Weights of a small transformer language model: LayerNorm before each block.
Each number is 128 + 24 x the weight over its row's rms, rounded and kept within 0 to 255. Layers, rows and columns count from 0. Numbers have three digits each. The size before them is the row's rms in percent of the matrix's.

# layer 4 attention query, 320x320, rms 0.102, rows 65-105, columns 0-79
086:094089127163109077120174085135128094133167138106144152173158158136142144116146112129153100105083113114157143141094108104109115115163099120131153102151092145133121123118119150176155139149155109097150177151148168155109140143146121118103192098
086:125126117171101154160108123199146101144156150116130120140133134155143098121137125118109077153143124123131149088123153132160141101113111150097129131120149147125150113090056140090119146156145140158133116114182136145104143118155091111122113131
079:105152140127088101099120143157138118116113142115109091135094126129123126145131095101115092142146101140114097140165109102124117129109134117103102160125103160142133081167102166112142183183154129121120121111143119122148140121092164119122139137
085:117106143090130123119126118137128131121152134138126095096132125138115115132081121133149146123133139152127089114163161137118099129071093133122113129139146165115098167116116079167108127114075119188137104106124139150125128112180119144089079115
087:123135118120142117108112120142164174154141089070126143134110085161178092094077124132132165119152129144148108173131118145144138134163167122108153100162159137131133084157086105159133128142139139094132116121128150099112126149116104100070133126
080:145139089124139101119132115118162138124096147142147123142123109136110115129120143124129126142168152109112148156121111155148129091105088189094123133121141104146175156085096117158108121132168123154173109128094123104070080101190152115110167122
084:108105108121148135149110078109134161160153128097123164129121153118140150078111108135136105154129112153107164168145151107108120145167122113112160118137105109148102122122138117101132174153128129167134191137124127155104128130128120108130130145
089:114153135120129167087136090114124129109140118136145075139124113117129141128141071135092156127148140122083110150071163137088115136142119125126141113124106120116093144129099167105129098137119132123145102136129100117106180122121123148128140131
087:117117094164126102196129092136174126107164129164098145106089128129128133134135133158150125145136103092164125134166113151139109117132098114132107097097105136132130105119123099137141117144124152137096133134120141109135105113159129119105113110
089:133102140102160117137169162106141149130098092116159123142126117144123069108164148137120107156098141155107123111158152128126136105137144120117143136110138164119116122101102116087145124140082150149109133174115143096079117113144153136123117145
087:162159109139084187093148103101088164086103147144147170089112109106122094133092110127109128099129111114116135123151108092151105129111155136093109153108104114120130178107091144151109163123105128151171127146162174124175149128144159123170100138
084:153153088128081110125109155123154144122102155110102117112180154138128103114117122128107130101126169142121146131166161103110136135143133130080115171120139138119104146107086111149148155140120111160155138127143135139152132157101131133151133125
081:132176120085150091098132090104097148164125116122136173108148111096123149122206150120114114127148148100109124118172101139159115131095117132081126107134102132141110155123193157105128123131143110104107156074123116106069139113123124131127111125
089:112130138134115151125078136135095149103115150155086117119120108154138107128116092113165113102148156094092127146091118091103110124106189108130119116145103139178134097121185145089158128118134112153161092120165133111114138128094159140120138127
088:139123096135137138145108143109127139103097085136148137131148113160132112115121142091130115144114121129103174121115137173140159150119111138094150144184061125135098118123123117105129114119154142126084166087119113126117086110109114149143088159
086:145130088144098113126127144144137176151151147149201132146109155131153156118089130116104139146138163115128150123109056177157099137140178123111118151132160154130127140121127118113142090125112122116138116151117141089116187089140112135123131141
093:119137108116138139160124115107140187124138130127149130126104125108146125160117115137086111143092141127131065108185116122068098091120112109119110139158089128158130088104129179175134163115092144130093167116142120158137150150130124142111099109
088:134095086092152109091092114111163117154105163115105106112119121148086090137125220128168105113132106115092113118100122132099116167140144114098109134106124122103113136101162129128135136112137141128135154132142128108114160177108130100125172135
088:109106078149102189102147138104138139152090147124122164135104108155101119151145109133137136118114110087137144109151145107119154148069111142150098133112114111133126142157130160134147144094106137134093105148128094101168133109173119152090123137
084:101146119144128167168120124149155156111155104109096110106129107126152151148121088115102117164126185142119137121152139133162141183130126135168134166128120131103110120128142115154133135141100110095131178115160104113136139125146121131119112137
084:102137127121136132146136139118116164164107115093154113100119151160112125132112126142108143138110111146130132117113144087118079163182181132103113100105137133153113147087105094146112118143107139163122145132145129151112136121142135127114093153
085:169146109140098115079137138149131134156157147117130106097111146120109122109140078159100158092101118162157147111123145119090117153102123118089126147118130100121142165064099153147142140158137128120094119090135120138097139117128140059132131122
088:125153142142128117103144179152109149154171121122150122097132086114150097132136148105149145089123129159108147174132178068124108117143144131097113102109149116119120148125165128136111171147081140146140091144116105102151112107134171126168075121
083:136100110124140166095130118113114151173090143126149154130146137099151150130108146066158167117135106114161151078137120105102159128153138129138138147165135090150134126119158179154089098159173124153151109140165097107124122111095147116127136103
091:088131123095144157104135069136140135126139156106167157133190150118109114114125101152154114123158142128140168147107080137043128157109152110113168123123134158115132117109142127138119186146158149120113161112096131162156108162126131166117145137
083:124127188174103154145156161115164126118141140119137126121098148142132102119083147135183153124180115149113094177127131137157145175081147092140124136135066103147130112119129124108144100128116123143130127102102138107126091130087119115134174143
090:146058128103103113131151135130113148104166127118086110111081143101144124141122117143106089141129153117143123090173102120126108130110151106124115118107146160150124141169108118154125112119148116139115079124082154142089094117137121103162081087
091:147136134109136184184116116130125116148127121157107146145125139106112078074132146105129135116117103130200157123099042133122153151111125154134109135121153150138150127092088157101134133143116091140107162104107092111089176115143150112107078155
082:138118131121165126086093139142161107122103118121131084080123111138161115124187108153101170142130135104108133064120090151146136119118185174141135124099124141125113130128128117061120145124122108135131160128137110116142122112151093134169152130
086:131117138105088124145144095168136137127146106114163120141106105104123119155167117087164098152130128162120128059134140145137126109124112164104150107102111123096108140125115081158090150156125107179129128127141138129133146128100134167137140139
087:118136135133125123112124122116128134129147137161136134107140149143142144162123057112154167100086159089136097130116100137147145137089133105158152111144118142162148116112074126121131104149142120201137176109090147124140100160133185122106099113
082:155143134093169120124122148111127094122124151154115169153078078126153127143164109125143086140113117156132131164134140094121095153130103178107122161121135141078100121123147126136139132121142137102138167117109138158119139131143167124109120121
086:116093115154139138099127138155102095124160113099148122146158147115153164107110101138101146171129129120116134126121088151139091121138134108171131135134139117086143128142107119105142094119085145150100158116118206142141149101181148132151162148
087:139145104116152127122144145135130125110134128148089148119093149125139121112113180153084092123078176090131131092174166128145123121164115149136112125084180106099113141076156142131127122131105135120154133087119102168144106124116134168098134165
086:117142147144121133150137137121102174153095127165124117114160166104149134160118098131133124129086119072176105126108108137127167125093150117136132131117143108179145113096144122157084126125118127178142114155116127145138104088124080134144120146
085:125114131138185111096135134131131113112088088144161168123122141108108097123158116114104141127125173127162100113107157114143153126128123137116127156147143105096164128093150110137110098150092124125118139109120120103147147160141064088121130082
088:123119142152129172141167137077159174103139109111106114115157101112120107154116132081099128105139082109143087109121093092098141156180152101113073111095114146094107136132156095116173163104136153133143136141080196173105136138132103072113131146
083:118146140145150172094102128106116161163102129083126135128115118129090141111074148125118142112154111147121127121154133110161148109128145119112140141125111136107135127079106172131109163144137107120098103164174125109113112126123158197100182112
095:169143144081107159156138086136190124119089132141162133117156106100153109113116116135155145096159144096123112137122149133136109150098107105148135145064137124105146090135142106116115149167122125171137086135135101167128145121114153121045125197
082:129151110124141103158086093162133123131084103137094141077123121135133150109154081158127102127120175097135131156122112120151123124154124140173138101126107139117090137147104126115077132130142086089139142111135145096110136156136073109115127096
086:116158152157118103084166100104139135136096115133116118102116135101143140151114127166071157113169128104112104099141141125103151126152145131117138136091146151132145076118123121114135225147134085131116077146129102149183093145176126106149123133
# layer 4 attention key, 320x320, rms 0.0962, rows 65-104, columns 0-79
090:160124178105120125103099176120152138134113105127091113132114125132113114146142097085134118122163124116068089137144137149114145123126134123126167113135187104084125161139127119133086096144128139131141142096104122123112121156141097109093099120
092:117114120101126093153121126100148169150083125169139121162138158139102131140114079129135161088132140131110121137140104135117147130112155143125112127148125128169131123194124102184089086095137129125109120137111113141140126161163143128142135101
082:095120110075123165112151087143106112110163118109145174104158157116145149154146109152129125148126150116129115135085150127131121156123098146160171112135131124068134127146127063125139130107143071116113142144081136121097132159113071119167138116
087:167101122135130075132113169102135106139089121136162106130151152172110105166160095126140140119112141138136118109113131085116180103167158088126188131136068125119118080178128146126120136156151161101127126178104152107129117143092134111143122139
088:097095109147133162203163161102081102103117124168122135098153145078096122156176135111100087149140105121090166089140159127137113121138102102101137145118100165098109142082134136148109098120104139152105110121108152174130119111127107133139141131
077:107133150126142153143145129118083177165147125091124128072165148129157171147120102120101135104121085139151130108169103088104148159161117105119151156122098144159105145104122133113149172148100138076116182128137121131186142163051136122106104112
085:126102156136165145128164100147155171127132112100122080145103118140128121131164170134086145097095127147151119146162141162147114110100149118120126168080150126138148162091135156133135132130121113115136097126118110124131118146136114131145124114
090:147150131161145118123137190160153083116111156102182153087173118168122104139115143118183149118106100113124124097158162122158156095126164124110147142173114127149104125115147108156141124086123094130100146108133140109138108113149113126148138129
090:133095146127114111191121149111107147175097121129139127141146121107115066138089111123110133116136125154117134113128118150089107155101113129154155140137126137110133155132126122110120108129143126101113132145123117172108122172098127133125142148
087:123150107139124131171100159127131097141072126174099098087110106119102134113104148119125159127130132169122082145102141115148110130140125142167132109144108110098147134092150118126119152138175096130132132103099127154125143130131158124135081151
086:117123155149148152114143144133142106177103142133140108116153141115161111125108152140121105109134116169159127160151139152106145129130114082141113127161140122131143103089171148133124135095106147074062109123139092148121092100095111118103169144
085:130148104105141130116151120161108123153144126159108134086110128139098161109133134154164105088121138120127121106132119162130098140102129139139142115142096167128141137153143134112163103128152130109123118125120134139100128146097172146115145121
085:108108119141140162089099126147171102103086123139116081125073144130128128117104146126160129102094118123152143135102108079154134179120150117156102127116199105171139112095130096161145164130108146175128100104135136141196107131159137124095129132
094:124156113157154113137161113111153095134153136097118136097170153128086161091153122162103118114108112135114123144113100135108193140125151117119103091128153119173137148119119159094108153112116080104157095142117111110138111144152123094172129145
087:137150174124101146126164119155120111163090148158115106134101097121091146125155160163142142127141157150122106100157125128131122136129121129168121133097154125133155192129128128138085113165122146153168101178121143137130151121159143107141127081
090:096135145151165147103136129120128150110171140095099098103169114150150134079113093168115136159136117133122108131139131126115122127109129130139165108108121130098125111141142146175141182122146114155105153120145123151131102121131115110120127126
094:143113160114105133176137148105114136160172112094120106114144085146155125126113132111138142135107132141155126146109148133135108144175110087097147134115163117166145129152123095115135078166113172134134115123096148112129126085131108104165108112
089:126164123152077095137114093143111162169172149098123146149173103146120143158097109117102114142102140129158158118147109118116146090116163144130114105136149123170116189112116093119116162118147134127118140104151141115104101117111170150130152139
089:133147113113139101116149107102114106103142144123138087138108122115128148113113117107088172145128108121117089113099102144105122113133161168147138081121136103170173120139168093123123112129119076147185139142133137152111141142162172141161127112
087:152130118149171099129137120120128100097173157131145160142134156099101108075081113143129103125112097151153121155121164134099109122137167168112135091143124146107131147124121149115136110156190092127114106132110106132147146129112108153120119136
086:161178133161123101123115092122121111162185167144123115118119130099140159133134132094152160133133132130113108138157093131112153124101102150089101148147121118192124091179123141130141153101124113128111138112114111090168110117093138134110153090
091:111157143177113150131140096140130120123100100108134135109127094116104140115136116131124104134091127138133132161143193132120139119130166119115161124147130137067142142137143163083127098127157129130144139134104154126129115168095119133135165120
094:148121145121128144088099097093117137118127074101125119106123116135123145124096131111085157116126152143141118117113183148156188151125079097140136151136089118098152137137115134093120122122145173118144117140129184113129142131099109133122156122
082:111166163116098142155096135124130121093146133084137105116116125109101125141153095169124095113123115133075118183135132151125115117108107075134123135130152139186102137116082117104117116102111122094132135138119148181141142140139115113143089112
095:153145116159151106144140178116135153114131126114095110171139134129104118123139139105146097152127118091118075077122149147142132112142129167115105173153120143113088171138122137173150149147114129198122135172133112156086158088114168120103143163
085:123113108082093155174105137174115062152121158143096113134163144139104102119160154141101095158115123059151145095134135130108138124150112140163143123116124184103125141162158122157099137141155096115143132108111094105113168124141166128079096132
087:124118132095165131116116111128137089131182113109159128136146121144151151152105115128131135120110148135142124131131129174127107129117107158103119102123135138138152089120116118142140164170110136103091144145146111122139156147155113133070141162
086:129105085137163124116113164141137147127118173137098123125155134094164130183119087148111114141138131141101100144183157132140116140126128121150135130113120111165090056169151102125076095121179164142114087137116118147132120086146106136087121122
087:136137132128103112115113102134116131143127106109129169147151136128109184118065171119098109105153097125131079181144133102118160129117102118087177111147126126107153107141150139169119133119129131141143106112067108115179120154142137120141142142
086:132144104139183114116123131131133127122073101172092175123166151162104139117123079130113145121132120114130104118134130166158101112121126072110128154111148132156163141150132133050156159123149149092098124121093101194112150138148109109098106132
090:131136145141133141140149139131137125093175140117094148127083103118166101120162166122102095099108084142131130140145134117108103101159126076139116145107118125179120152163168106164121175121095158081127131130149132122159154133129121164119135131
088:063145103110107125135142117139110124125109106134200070166120154139115138119144121147160153158160137112117059108138069167145126131162139144139146135150136109151144109127150114124123103122098096156088110134152171093115136095113105120143114142
088:139170140115107129184151115119133132097148115172119114137086152135130090138124153150142131132118123160127112181103196121127136152102118110118141106105147140098100110124157131123121156173156125128156129166178103117067124109122105106136138115
089:143145114139129078111159125130168147111116141144121075141164107090147109147132092127146129120138128150104122152108125105120107141105099110123170122145095134103146136142135108103130158147159149128089138146113130107102090150118149089127113098
088:125131099118099139148110117148160075104169154102123159148152114146104104140157162114115115112151122173111164127145108137195082156160121129119134159145122123151110136139124126071168128151124099081121119138096107124139128137128128070103170141
086:121143121125138145123102115091127145156062153114121131123130130122108169133141107118165157110125115123110145123166120135121114152153151110184142098128120102126106144124108141117157183115125141104110107093147134126108098127085147138134146136
086:111167128130111137112099106186143152119093100125128132131126161134161149111133089171140125132127107136120172118132139126089125144110107146113163143105116127118118098142070149162134131174128132124113137095130073109109082123102093151117150144
083:165114135133068132138120138141089133110129111132133131099154108081157116106140079110125161161122095088143123133078102133108126098120121120119098110139146112185140135108164150095144110061136172147200083147170132123183127103124143111151085157
095:153130115184128094138167144128120097062152134126101104156115138147104110174156114131114134128096139093087132192141140107102145146166142130147131139165094126093154083136099116169148129136151149129134146129136144106104111153122144123138150107
087:110099165135132128143109094147148156120120108113159147176154126074083126152114161081161107148140089102123141130139101124103115197105113128125120135113166135109138119135112126134158144123171170147157144086122145145123151136099121147159142107